{
  "num_hidden_layers": 10,
  "num_attention_heads": 2,
  "norm": "layernorm",
  "qk_norm": true,
  "parallel_block": false,
  "decay_fraction": 1.0,
  "train_tokens": 387900000
}
Each number is 500 + 40 x the weight over its row's rms, rounded and kept within 0 to 999. Layers, rows and columns count from 0. Numbers have three digits each. The size before them is the row's rms in percent of the matrix's.

# up: layer 7 MLP up, 1152x192, rms 0.0482, rows 647-826, columns 128-159
# down: layer 7 MLP down (transposed), 1152x192, rms 0.0481, rows 647-826, columns 128-159
up647 096:509478578484479470500449456551471536545508463531561497547465524482461499483491589504467495493524
down647 100:454513534495508526558504519502402530519495560506518533483467538578559461422508405487567541479548
up648 105:523530478478464504434464517479493549485513490471514492445444482547439516537488553498492465441496
down648 101:527566476480501544466552478491499512471565511470497553509526466429426488482579538496451512515490
up649 098:536514528494484511423481506492519508529504517431518506444457506516476561446483514461494490409543
down649 099:452400394472513494505548536492450553532436594489519535537507477491493423464449549539464535484499
up650 096:478460482456533501496562456503537491508533479483496530526546460503512464617441439561497438442482
down650 096:504539477502445480411556464505405544479539456415479494466530487547593505452538541462553527512474
up651 093:531506514486447571507499463526512485532535500595547471526482545522403505543492503564521456447575
down651 092:567441494507526414515491514547526519432446494501502540483522431532496492493511425468465511530530
up652 098:483456565485493465484532475485531444553442467507523517514542511458387491484474504497529464525494
down652 102:466469559488533531495505446508456489498554475505460499494499523518462536433456461465506401489562
up653 095:386486429557534458504454524479486429488566469511520451449509469506522555527489506549515528502513
down653 099:583545539465469511490488506476533528535476430434484463556509470457465428475526492448540496467513
up654 106:464494456527516501499476503405544536518539522510492541561538484494448496471476479524523573490516
down654 103:523516554532453471542471568569556549499460505525523472556456508491462507525475480496435411484555
up655 094:504490469480479475453520443530460526561536505532534526486492481513520527518523404544551492476478
down655 095:511537499496487574576498514450555457492479582504421523501516485506543542501434514406485518467520
up656 105:465541492470502544508546500439469487458514424577511502516456526533478463517539475543485518531479
down656 103:486543525443443432460457491452558532504483514468480469441553423496410508530499462539463447537537
up657 104:464473414513443523476508436469507550489532551531553495504515560517522545468574472520551506553527
down657 105:482516516450531479586498490366443504487538454514503491486521445477476483527562463454437460501507
up658 099:473499459450461504526471517470436539444514470539541494498597510464494500468483537540567534519435
down658 099:516524489481529501492485428479480505473482441486468468474493468448484532461511505513506483552520
up659 102:533517473561473572433499465491475534456527475431481476480486498557448508520552477538451516544572
down659 104:499469431529475479467509431528528404518518489554471455552568459505542481496483545406515474497562
up660 093:553514548502509490498380556452492491495525578486519451539517554424548504464517472467548446558449
down660 094:442518480519490525516528504559522484469456495549551463510504426420456450485446413449488455450513
up661 098:494453531495477523534521510524480481452522479470506531454403518553505550456470537464552445497497
down661 105:436459445524524474476588481483477512504494476442516560442538524489491444504442481505438461518613
up662 099:578467493542520502504435575514495493607518485455576494494540461499562526407490500505514453531486
down662 097:498477454551482451549479480481558470476468528418440490449449555550513576465432560486453454443559
up663 103:496489506539546484484528521498462511437538489480511498498500499491524471417475486535489517537541
down663 108:507482479443499464564477557521502464524478545540546458467474474454568540486479422572507500480457
up664 104:447462487509444519527557584440446501474438472502552480492493516476492509511489451452448552467436
down664 099:536499507486528516467457521465524426515548449523486518467573473495511457516458500496492454519580
up665 095:554494570495459526544527474492454503471480582468509494488458477526483485478503497520523473502506
down665 096:472463389420498465466540546494502596565501583500420522532546521466445476574523477473505487446526
up666 097:472518497531453593569476443487471503564514527518557504510560429447562419575414501479551502556517
down666 094:499519476464429447431506510500526481447511444442457520512448602512499524572480494521420541464510
up667 092:493570484509483474508497460527500471466596511535418500479428527527499408536516537536528467470513
down667 095:471496419549579514487497503542473532561503398529507509485519528527454497540535533469511515490495
up668 101:512516465530520546492531490529511500494480542519512429506472540478480514521534493487455533443470
down668 101:499488550468486470506440508474405527545461489477508529409500488465579436450498407557458463450518
up669 093:466500551526509462503478514493445540493474604498509481441430537529530377487464442526488437504543
down669 093:467460504559459506439518502485442486545469438482501571488562500502477439515490474579512526502511
up670 103:498496533503479513484526493416523502489465466527554462457516474540532537495545467506471507518514
down670 102:548412515543579465487450485494465433497554442448446563471528537467476541470502576553517482455518
up671 098:511423501517523533520493446520484581529481508544585441460585470485541513498429502514445473516559
down671 105:479511461488541457486542479482563491500412448497571488516515498491504453487464465541488473550503
up672 099:484576456531430454545526553496465506450512459511561458510522531461506546537510500485537459534501
down672 104:462476499563529489501493482466495486575465497513500425476530517489507451488535473510454543495535
up673 104:536563445486432483520474525523473492496519464566577493498444539512490500478554498511429554512519
down673 102:485494529463525474625452514486481491522533530549474474482456482564464510515510464454568480598498
up674 107:440459484432509466539453554439469481410481499538457541500458436532457504549534447546490550496521
down674 105:606538484527563536535503472536550482451400481472530531543422515523428436519494487551504477515482
up675 097:532514477439518507498432486495493544558495520474562523495536537554472446484541421470532471501499
down675 099:545472464495511494544483508512436511577423475528518514507481503435482600534537508499493461516524
up676 102:515482490483499429520466494443436565490473567454443457500486502458555439562492425496484495453456
down676 096:553534541447466497515453517490516510515504514478495494539479472484507413554543520497524422613520
up677 092:521516480504472547594490445565524595446490459489459486549555498495463552496447484464510538492481
down677 102:524471561568492447458506470495454490475532534465503495492505502510455423507443484535542516616525
up678 092:479517530524545421454530564536538448488522474521470572516500485508463576550543493573483428486540
down678 094:528526541472513519455519513496493564499452531500475500590546493505495562516442425439504472514473
up679 098:503468437513497498449480556545476526527445501475506503498558509491496464568508501594519516535539
down679 100:550517517497539494539443466527495540444477471543459549492508570568497510516490543543524515491419
up680 100:483506503550517435533531393512407445565519569539458499471494584487527485531479451469463533563536
down680 103:488573544508502511528488479459454557457550507532476432478488486503468525526489578543565516532505
up681 102:501506489539509501464510504486491487508459491551534554498563521480554464486501513502450460539503
down681 102:538494570498415455516493493467516428522498480496532518485478487534451496562475483540476490531490
up682 094:470557535567460468472552555418463454497494530451534486471506533497515539537486546506610505487565
down682 097:539558471517487559526480490514590510480464476404449509463473517610499507522488589522547542432439
up683 102:491450583525503548545475487461523483485525475551491488460569514423533485487486494444567484396487
down683 103:556534444541486530472461504501531464514503519498535479494457418514481420413561546566520436479515
up684 091:502493482441513466426535556479414480521440485525441473558471425543493541553504530493476545405463
down684 094:504529430428488564461461521489560523461503518502520567551503521447501492499556403483498460529496
up685 098:557557528570530460480546541453498437379491465476486494533469493495520500496475472531543529506487
down685 096:425501522480560511522539541524551482559524453564566544567506531580491514492489574512474544557484
up686 098:496511550547601523488500506526496487537507407493485485465537530444512486439437481441490475508488
down686 104:523537457492495548544484503466537537433427502489506457444566417524489437528442483449447515543432
up687 103:460574472460462494431513583481523494434490512569450481533499443507470463543530477475502500450524
down687 094:519500499456532524529450473449492520531539443459567473446520434519569485506515425538559544595548
up688 104:449464534571454479516510449576428558478473471463431411513471545451489518503491530484505540447572
down688 101:506468509476474492539482589471523473526506518431500517420422482484483558586529515596433574413535
up689 098:489510519510516494553483394468485446448466533483530575504475517440462456515485463459476513511465
down689 102:491539506580442509486472446537448551477579469513506451508526493492376485465531509555463512517582
up690 096:529542490556543490471483429442529536502582493412456473504472520514458543536561466509521495475476
down690 097:519445506468567488466580568496581437466476524465581442536495552529533423500528458465501494538564
up691 101:461506509561516584533497488483482483434496486554442431502509527440463416522517563437500447459428
down691 098:472416514508464512519520478519474457550486499560533481523518509500549498471482542543525586472424
up692 097:460497510509543525524501470499474472510491407438477472493513502565502430464464494492490536481456
down692 101:510534508511536511502484439530472430599478455512431412503481523536510562440522548518532521470481
up693 104:495542441569464524439432484520508500479549509518598511529435486508420514474534578543513484525538
down693 097:512495487546545483461481551524527468495552505475465448596536433443553460519447463531495539499457
up694 100:518502504619504535518514530480437422438538496482545554449563529459514503516521559530500496402504
down694 095:455539484458499462452504499561517533524489500432446501527504480544490545520574475528499517595496
up695 103:497478499517523494412447520473454508507445557549557464550479491531440482526541512531449442509401
down695 105:370527539551484437524518480512501524530452478483456570511477492533464522497484472606485469505538
up696 102:454499524531459497509516513492514521529528521536466496461480535512483488570498497577495568511444
down696 103:474539462516490502518452507590537595515493448529507479573453491483515484510572401527511524499491
up697 101:545465569575462464429483495535488509506440532512520436483402448476563507429478531562545488493469
down697 096:461555498481470546482600561435482494522501509457517488450556467469454446510501530424488467499470
up698 099:546623517474517518538454470603527542398449483561512484560467488485520508515469551547502465538522
down698 104:449578506512552452467515461477565440472502540518453534473477474559514459487539483541471517454560
up699 102:509496490454455465469406533478545501460481493467546483493525442516485393517512505561537514477392
down699 115:437439476511512531526434612428474481487605516452504451530458438517501514506469528515528524511442
up700 104:490473541482565466574494514514427489480528465599543498504418494486529519538553551477558529431470
down700 101:525519470445521481511518477472556537471478515564498466514443471493469536513447519564504525446466
up701 096:501447471498531577547558496509515453546502468377586437431471425475496456515529517529475470470501
down701 096:511426546552545540511540524496491514510482487460492453553539424546517501507534448583422473551481
up702 094:491476479553535519478457489485479564508421488562546520387492518501421408479491477471484458484523
down702 097:461503477504583394526500519543547459496495489545527456612455539463594500516509562550575527387469
up703 111:478494530498435484527472502559483535457539534419509536480436498479516433531502521516496451468517
down703 107:426499513543581517468471433481554536443488494521523488533524490489469549582549521475459463470460
up704 100:515519515456504469575479515480536539557597536524465402454532555555476466508526519483440491493517
down704 098:475474499532483509452503471509431449438507482557486516440482504467543461481468537607459517501443
up705 096:441535553484563589519485584487486549506517468526466509507498491558497562444537517532528490573549
down705 098:498491443469503496547519527420477531501517517476504488525430542513497518498512510403488491477464
up706 091:485502505477549484449516509543540534486436507461443402500524451528544433578517509488487531491547
down706 101:529439474532446515606545407513540480515480530569556489537490481529414498493455502477512509483493
up707 105:467523457479541511487496429473500524471503473517467503494525510488560479455521577424543470528494
down707 109:508433469528482545589473540559495479559405517507492555575501554480523472504508487482437477468435
up708 097:504518493539509534522483536558498505522500538578582532464413481509494520539473444502512493464502
down708 094:500541460449484531464465438481527511486511482489395506508599486500502467389472511496499488477510
up709 099:459521567583480533478487524525515495448544461480544525477494532521530528464492514597506499537543
down709 104:516505513442412501476482549425458444529481492451508423500519538524481589495489488538517456576521
up710 101:435583549482497462520480477516501540512508436474467483443484508427532495516471451483493487435488
down710 103:478415518534525395500516498493501472594607563510519528493481424545494484512466423416537482567456
up711 090:499558517458535512435508486436506484546503462543442481488464500461502493511473469529540482467474
down711 087:507521428494439493440524458517504547506500554451535550489537403488490508583472454493442524545462
up712 100:526508519542495476514585507524491517569491522528518412537570503546464484466510487515478444530471
down712 098:548547474495439481563512496503468472502586482474516601538443500526423585481480467503535511501474
up713 099:424547417509507514509543490443547483458592476542486504506515469423477434463461558559477482505539
down713 102:533485536556572518490590510524410507488412417475597494582521429494491567547532612565518451480518
up714 097:457548525417457406555583508552520474487549515546509549527467514478474504502493546503545470459452
down714 099:493488478557516513443452503524490506512466479508435483436640435421465499469446489512538492502464
up715 099:499514499496453485455504547511434481509511523502370448492479438510530527514489493495509509473470
down715 099:463481462522499536568456531500515507472534522505440473495483422527563523512531467537507547560526
up716 102:534393524463480504497488533529556451504467522515479492518488533474471518479495544472486476395596
down716 103:496561538509526568540596460455524525511542521498493525481460540498460491547519519522551498546452
up717 099:514449467490558488509472522463467508501596518530467493459541523468478485466538440535475514447540
down717 103:543538457483507603564491487510537468505393510493470529496440466504520503501496570517431501466556
up718 105:529507506459454511524518540534447498530506489434523449466488440493442492525496527545499510523471
down718 106:506552494486379407520517578449530510454485497456502524469526521474472413461540496492521508527506
up719 095:473516480517497484547482599413485531506522545484523590513558516478547409521496391525494436506529
down719 094:534548539444493457406453518554495474437553486452472509538553458501482506428470435545540554516484
up720 101:489528503507579588489508430423480511567526523448507493513492503508574476461489469482551406499392
down720 105:502508476455490483472542464453540493534546447527461528426544436494471452507453489562460472502465
up721 101:529537550552541479512567518434557485467523475481579456462410504456526471452454521496499553453515
down721 102:470479532483504519448464518500485499548520574587460471514530479452464525477458530443491528554473
up722 095:452438498469516469545493486523497517460433469532572526484504461509496459521528507482556511484570
down722 095:492569508546556522462546469552527528529467471500460559478517506530441537470495509481511548525505
up723 100:550508538498488506506522472461528468574448538515512515492504526468514471423516474539527487513552
down723 096:461442513515536515511372436501469484463577527533516490502562460457565489580554506472520534497521
up724 100:449504553512555540552442504452480506544490522491480544570503439561432481495507494537500410569449
down724 101:520544508569381501516513542506514504528597572509490595492509508578508497482441467491573509505493
up725 103:529511581450429537439457522455521492412445459512504473544520547518505503515458477470429518461550
down725 104:443499546511513532464499504487527523460464467509470495608521467470496477481469552506508503578525
up726 097:487530547588520504538510477458425571484455520540479471481494424481472409488468519453517453448531
down726 106:473454525495385487489482576534510468527510542537419465518531544651535499494519441447506477491535
up727 103:532432421461524561509489493423478482473513528458501447433461484520546562501471542520461463482490
down727 094:528525561535497577447459528489489511494558567565542503465591530503557449482434530486477507487509
up728 102:501528549524457508513455493563463598544565471541518503492538571544495523512501508492515477475585
down728 106:471492482461502523521495536461514499462500459473486520520498463449511486507541493495502508532526
up729 104:468541468540495480424543504537570451484564556618550465516478518574536438495491514476559465480586
down729 100:516477476495514452471492464429505475536559461473454599589584533444480507567531510540477542531493
up730 099:466525511540477533507519613500472501515544525486496518511440548500548412503412484440516535476562
down730 094:532523487496529536521527458467489500462551554500479475550436580495563505500535458551455519462467
up731 094:563491504504579528500461522440489573546566500480489438459492504508536491496453478489517512545465
down731 091:485559411484490572496472497595521501503478545493503514537509485571467490493542524474503504468499
up732 097:503403572464530523520426545504444562526498439463520501527473425547567445553541531454499474473494
down732 102:563510514497519511493518506474537502505505476499574518523552525540484515511432491499482466494495
up733 105:498496513543488437532521558551504502452554473505539489513473542468523492486524471578484575527528
down733 108:532499501540488444520560458441539545539513448541485525493545548562505410481505454453430561562549
up734 103:444448474502460512493476479454468568489466456556488474496498528549545487498491526547515510540482
down734 099:498492466474438484434473430534504535518552536472490548483484508440428546481476603469603534464514
up735 099:502500498460478518542535545530494515432475493611504493497564460500512500431465471529469501547520
down735 103:444515426498478448520494510463526592455472519526529472548539439457494529590487459510476511494563
up736 104:521518456480553488516480535531513535497529471548500477545491521516457467529472486511524510465536
down736 108:507488549550523450551556535573507507508467471482482492484548452624485497516529492433431510469527
up737 095:543555473450485508460491569499521561514450458513508494494506515541534425490532481470491514522487
down737 093:505494508516495514539541514502539502533481550513421505495494452535463541448558530556472548527516
up738 097:422465480466543566517449522419546472532546536489511509483551576473496512496538480506453545498554
down738 098:468488419442502465522508476548476532503523475469492534519468445551471510581542536503538536508445
up739 103:547436487491532523417553506525456516525507451493507519470529486481491468480508500509469499546512
down739 098:552542551469465456534514472460474498441426510528505503497514487424506561422530494450483520483499
up740 095:541533531497523497474479553462497593493531492549431470542484514529453422516519454502474565532499
down740 094:450548524487521529456557413572510473498484451484515503488437482517464499524499529561434442469534
up741 105:458498496475522479512473501464481483520470453490532532536503484502516512476430428540424447553519
down741 114:510518459452511467511488506531520529510476541541512425506487515537498477530448505426497473510501
up742 096:476480464540478451510511516547577518496491488524513492486532400507456488507553505402529482438495
down742 101:444456433482487451451487556583479481515494542525513571532543523383518472548453513472475537506537
up743 098:490516523521567467502483459429431472529439474518457505492433519484484426530491456464486522447469
down743 099:524508475498575460473528572497542427481549552538533539525431464534518489518549464534461491457581
up744 098:466516527546502573538556484521506512480527456432439487498442510474476566518462527486492473546465
down744 096:532552594542504504462561438464456477565510579402539559540503505482537436498516498486416437530499
up745 096:505460520520553473559417480534540549483492512451545513542508495488585428495471512520523471455522
down745 093:500465469594535436472511527485535505520573495557422497444554508533552543524502520505478552497496
up746 107:450441467442542449459461499506470475514521457498482533461432516511568449477496498483502436522489
down746 106:611478490521516477438499495547496526582528479530497564455504484531512646504501464546555491523506
up747 096:490518487518563457556552513527522457526523445539480524445465456480498465509524513526560453447457
down747 097:513520516420439552503524547509507498499565532511578497483519511451539459498547564516540501540471
up748 105:525534550400500484489474496499463496550488472536508516552484485474515438460464453485459474458474
down748 103:512528552507477538496539555475532520398475400458518504473535538468508514562491523508514506503478
up749 101:430497532467440539512515508533480476414480490505508451434528500560498496525445472585497491444445
down749 106:583510420558522427520512503471485481554429528557423526462503579508520433452499555527485531500567
up750 097:438427481498506508493439467469479532568516446463503452435482473538485467478450512511536494467555
down750 095:451507485504458490475551417526453536488524490563481558524549467477410541524507486459507522488531
up751 098:519508541508457481427487583432408530505475479425552509401451438545458456492506531490550466514530
down751 100:555510471434492449519525426526567484464528530540542502495525532438544543511483529467481467533519
up752 102:499528462455447573523512552548500473518547534456591471466596538424498553448490508457517509489487
down752 108:541531525569534512544477479496526479498511506514534501537554473457506485428522501442527455511539
up753 095:498577565499519527540448436525527529473550423494451434436531493494586481505410491449508575466512
down753 092:484520407439483441502429555500477469520473436516510531503480531494443496505519540529470503540542
up754 098:458522464474506545465494429511447463476519490526582406519507489439523473467425509459559476442478
down754 103:527540477532500462499533573441529479580450513497515507522484493530527513472519525522514523487491
up755 104:548496480495529426497465609468418551594486526569512459550583525445441544459502553474492516502589
down755 102:509440504455498467474507456508517507478598527527504505424481553530551463498463480511438466571481
up756 098:493484461427574460483520537487478507467463578505549440504603422491549510481470475535474484456554
down756 106:503578542517488467544488471520489504536494508569471528527428524514471522537495525465476538467555
up757 107:499467511544570464552434446500498490450493461524498538490446451511484472535483498449481468464505
down757 105:514536463476460515503487528554421518442475484522502458525484535533522468493519422562440496501506
up758 091:515496458574558490459562547514484548479460482445519501459542410507477520465534546535604488551502
down758 098:517479532531518495506496473447502526511524441487434553449497515546531433592480472481562532464494
up759 100:509562497507439543534499570458434489522513557503496422531493511468462465470508526517511539495566
down759 105:500457474471526515524478459573544487524504449529407624526432495550513501442426505516474497463500
up760 101:487490498431495511454514506470488480500529464465537482404407467467550513517552514514486554455485
down760 096:416581418455497438450566469509502439548452502576509519436554461446480425456524533572532464496502
up761 096:518495443502558481401579573476539490528455472567577507442442486406461457512443473524524510545546
down761 098:549594506494458483525493385502472469452479451429526472544498511462541538551536508451481522433453
up762 097:453536494496516468567502497522450473515532522501457512495505516445515489447541545527489455457537
down762 094:553601516447539537489541522445547548565496523480520445431469497604487454521446492555403604531483
up763 099:497557504586489503522521458481521563515465443455531509526494402571530513559525535549549507561410
down763 101:533483529460563495508554527460460506467573504485513548517478547484525491586504548508461542470474
up764 096:519441534480529519495568481512513483532453507586506528476511494415516407498485534504550472550459
down764 095:470527513533500528442506481455453530487567471541549470487430506516472529496548505534536479474517
up765 103:459501470477487503549531516453490498507575512453505524482487527527559497533479559571541514453555
down765 103:498461479482484501473419470466522471478475473456469473523535494487468458511472513469541533493438
up766 105:462484529491514533472478476481466476509406494481480439415479517422498471543515497488494533502528
down766 104:533509515503472567438464474496526519475542520512510490468528570519540504457465498507470531488507
up767 103:497486490473415480535510472548468473500543490561556444512526488527471501500507484420546456511447
down767 100:442471480481455451473529436572493533488541519501487551507555524548506501469487468454541507507505
up768 105:521487488464548532451459512491395516479526443516572496446541468504467537484463473523496527485515
down768 099:485500517486529474514518535499481473448510509446477495541429558419475516521433525492507480517563
up769 096:477454474471515489475517492527459590462545456483434506499483479488517514440480426492356510465500
down769 095:436478518530557507437526473531504396556516498552508451510577523502541501535530516527536471495562
up770 104:429557485467538460536567436503411462527458488444537520481427497518518532562512458590466520446525
down770 104:422511500467529528507483474482539512483463424494477515599555507378544511534444482461552530525541
up771 101:504532475578453560500480497474455513489543533450538519454476456544502459488466504486496522532433
down771 099:481513505554485496503461508480435524510478448497470520427442544490525502456466526538551494460481
up772 101:487580539487502483526460553558474480412531526453535449497432581460483460564400513449482548506489
down772 097:475528460517565517536475450452455485575488477435513579454508508447573550514531506538446403527416
up773 094:557527502525476456409447450589536448521528570506553450497483476441416492537495480488518512450480
down773 101:493474465513449455468499479469466559523497514550482531497508448575450497478485515523521567509523
up774 100:539513543515476534542500509508454519554496430485526551456538471447481469527460542413480501533530
down774 098:567586427510532491436553491516549451545510520509502576478509474492439512435516526454569518447531
up775 103:554514520573509540485487432451521534530483527386486524578466552481508519525444560501486538465456
down775 105:464475487477530469510551555492407550493486495496455496425502451527481538493472463432507511440587
up776 110:470428523458524480515500528428460495514421476478519542519495432448502544502503559524449469522470
down776 109:481550522462518521497463443527484548434508464547476489581461548472450492521456456507530527507560
up777 100:509447502480469505473445493495440479523531532441508550485548432433483517512476458586512521460434
down777 098:490541559562495521489511511457457558522556460490531451540434553575511508505512500438514580441461
up778 095:539465578449514506448556501480431448553553530432504537473434543444492498485471414535470560478512
down778 103:478465511510401531499501549491477450523465474559484463426451484494472497497494424475479472475528
up779 096:474580517531474467609462486457477598480447440497386449519501524430486461498516518497500458464564
down779 105:509486497495471545452523475524566469544511547474577472511519576465528547455516536560420505465481
up780 106:472504499532517479465398474482498535571501456532560508504523521458535534467549515479503508467480
down780 105:482502473508562482495457415591406511525520465508515584477538457500507517427458495525517581499447
up781 093:517539558502564455481494518478549491521519501486561570531498525518484513503496536492547472547493
down781 096:471478498467546509506452536622464480497560452565488526477525462480468516452481480457464489458512
up782 102:514495501543489517520551529487487484510576503561507489562492497548477471518520470542548511492587
down782 110:521541516431524469515500483501503515565434484525455473549453531475537452521574447480493488500506
up783 101:486539521515478421476475472519489553502498466522433485457509453550572414474474469503422463495525
down783 098:576474536530523429500473454468548538459554552488593487541377521493542523525502497504515458541496
up784 104:477504458492474426482505484552486557502494494520483494522503501427460504572485483408491523533515
down784 101:487501553469470449510486506481488508466578467501479450521512545457522562474464540504519515448504
up785 095:570510435549497475485509532504484413479566513518496525547470470505506563563511439541477469493515
down785 095:508486528455518519497454433520508484530536474562539452502512460479465470502493522525561508519489
up786 099:453515451489463515477518480428491517542544532461529494511512558467490435507515462462507479466518
down786 097:540462466436495521496437550453495504422480557445498497502439561569429484460560534507566479490471
up787 099:491503426420492459535408457482446508472486481462501530531468442521523488584500477509439489467488
down787 095:442473474513521561461525518531422490513484472507523509458456523468508562406495533495534439556516
up788 093:502482469520568486524529515528486559427444456503535483516499474530559467499469491518475487426577
down788 100:498547477497448446524535537439470393468470533474460490538476487581511560513429525469541539551477
up789 105:490435531456508540430561449532472480461503465556496530519446519511503539462365471510564477500430
down789 091:489441446440476489448496508482454473458512492528493511423473559536480512482496509481527505518480
up790 097:438486534476517531535504467498486413512469453448482444469545488507448499502529417478563556542552
down790 100:520539490489490500464520528567548527439464515513487520498481467481516501530484501570598486493517
up791 097:417522539485535451506486447521511522547500426417474460541412500455534507572521454449478503486527
down791 099:537525546511537532472418491461526549493523464575503515455481558459496489535515457598525480543525
up792 099:509484498461460496503528566477489413453531523524519514533478515535490503406482502439502497456486
down792 099:469489517480583499434511502526476501432454500505539527526529589498529503511508473577506585514507
up793 095:488446513495475498518516421600484500474508519536532494464507458460484519576511468499478484464511
down793 098:512485509437566580516519453524488496563550540468500541474427523498431562528500470527462437477490
up794 100:513560442491453507508495503460439433541498559547458534479469557582521548479551564500461517495512
down794 107:506597511563508465525461440511487557555507532489437568435506558486507525488479542496469403560502
up795 094:482526492537518432463583478539423481484543537520574573529511530494420509548468482453484481451516
down795 098:469492497481503489551501530496487513470472530488492510506462478418495512594541504480570524490492
up796 098:527435507535486508520588499523539554541487574506501469557480483570577476489497556544578509458556
down796 097:484458499460480523546457477501540534497584473426537471462544514463464405505528477532479531528394
up797 095:510513503485444524501504548538520497560519539467457440532471477501453485506464516520447492502548
down797 103:525511463519509465498473495473498496528486468490531512506485403479538501518538517564569592505511
up798 098:447439485517566541426518476484407499517509540499478523495486429489522397499430533497537548464492
down798 095:552485536572492589482476527486469524482518529502500491490557529536516537515527494536542482490455
up799 103:530503477472502559517518549464490557475420453480509547452456440608379520531474568538561603513520
down799 100:465497550487438474511478484536482482492526452496498470509495517453526493456465505464528488454478
up800 099:513476531545532539509445540509395455465561510490533501533533487424470452510421478446440504494530
down800 102:475590457492512568473515458497466513499488576511525490450514491480529390470466480483498499405530
up801 099:467481542498485567407459522527436452526548552465610488588487508541409506447543461591480450412538
down801 099:520435496524498455483513473549523524435447432475489485491435478501450558461543487548494516485550
up802 095:515466479535456495471475451504479524497464414472556521452399504492540414556489500475442565473429
down802 086:536531467536460587510428480501515498507557536558466514517560454476515517464455470488489474532470
up803 099:443491424468493450471474549476450452471531514536477512480502390604528527486440562538447529462511
down803 100:536507602516466531566495431468455504472530552480474517537524456489509556446549538495525469438469
up804 093:428411463533576483467466429467455503538447474508498514451480519530482463405539489469483504461543
down804 096:561435519544500485472503502569449525508469485475502437533548456549510531544542538472513498480508
up805 101:550509534465514526504466450502457489546512474563459471502491509505533449472464445469504526519483
down805 110:455482496424513484534444523447488533541514535593418496475444508479513483536528439500553478514504
up806 102:473524504524539471502604490484503513531553489475440483502500502506472501467494374420483473517500
down806 100:523484500427478547502467484376518514446464475452452527538438490513484449503443595505520559414505
up807 103:540440527445492548470499528519491420525460510526439454456410473452535543425501527469438474471590
down807 101:479473540534549480557499542498464498490515593426532526486435525428528469541457587470514483462457
up808 092:501572429494469497573516441429500522529505548513505547567485436529480495601513440440511548514484
down808 102:472587479490472486472535583521445480492588523479511534527484476483468546476504492460470458531453
up809 111:462476492462514458537423561493505483448475473468555502523496550416585526509515463596416471551449
down809 105:561521482460528503558507501465499563514507507561460525518500458436545488580426481493493483459395
up810 103:498563575451534529500483514486495468544583451391575480561490403476475519497426498499495485487481
down810 107:473535508505484502505470524476476456438567488524476542497467534562536463590412506534449511461525
up811 099:471521483442501550472492482419483524438536570479484478517482527455562425510478377504517525424525
down811 099:536445518506491496543556453513504551565559454488491532473469577516495598472486546538557509481457
up812 099:516509430524409459530479477460505515524466450503486517546532420491488435519508562426518483470591
down812 093:455513483536428540491427486460576485466515546450509443492487471513570477528436499427485547465486
up813 103:531450448483500459455431599448438529532491523505554520455474475506506554483433588491517506479495
down813 100:555579496505545515410498489498556540496476541507459429421487515564545544449481486475496555543517
up814 098:501539483523467467497517495483466489517514598491558512556488513447543491496499421535476506487478
down814 098:464479493494542493532594487488458516505492563474517466510497555457481475437533557527471489444544
up815 105:500531480436505485456469497454552538497494524497574456546543466416478442508459502538475471549540
down815 109:452483521478511524483528439493506499514564504430524524563491468505482501536421457555479485562508
up816 098:543469506463561520575427497566481472460468517483498496533529506490444461496538491560511495552492
down816 089:525563493531487525566572453512522567515517499501481537517505513449487501519423573461497522542481
up817 097:449499592490453490452561495489541497532442468509485485528528451457479511551515465465450502509433
down817 104:558493529486571505464516546489459455446582515515477487454443397498557478553477467539444482463517
up818 104:515528472494534464473545529559504512458487554485507507475473509581490445471597497556468563547530
down818 100:448606434492428465472440478472483486479526461483498525488517540441449512544531510440474448419458
up819 105:548466457463502462458532496471475520522537528481533467454498448478458469496504466546418511481447
down819 096:507461462557575575575499498462573522533475488524534546526510552474527553534490470477546522473539
up820 098:523521458590436501395514462620425500508544439546568446480515460544459488518500435502501527540500
down820 095:550439474428510552557507474487535547535530460497520582491511530474561533501535502494464451545542
up821 094:500495482448447544477509468519498583517519518442515483481552476496499430483470510517473527593589
down821 095:621453501515510523454544492588547483597514499474437502464420541504504500476553531507463494567518
up822 102:481474516446483460521507479454468497570468512498533484459477494559551423527501515514442548513499
down822 099:466485539547550540524502516490526511429445495521539459589520510446523458506514534469513454511452
up823 098:493558471525515517458523443474485490511528561472486514548527507498529485533508464475506500584558
down823 105:503457440501481478529526547513417491426533529518465486468503534479494439527553469495524474474535
up824 101:460525511475493580468495499495474548517491557502480460484428544552498530469419570455528523427473
down824 104:528509443499436517528501513525585547519564498391437542568456485470505487450514519497481503517538
up825 103:469479460480470470526436539523486503536493440491506542466532477439442502499534517461551497520486
down825 101:555423412578442454525519453459516568532574428484517471468548446475531486572525511517531473584485
up826 097:478428546502569527510532447540510491522541501460445508509424474536474492505481498508524514444467
down826 100:491537473388485490542524537487465571517535532553521469529489437555551439464497511519482513491526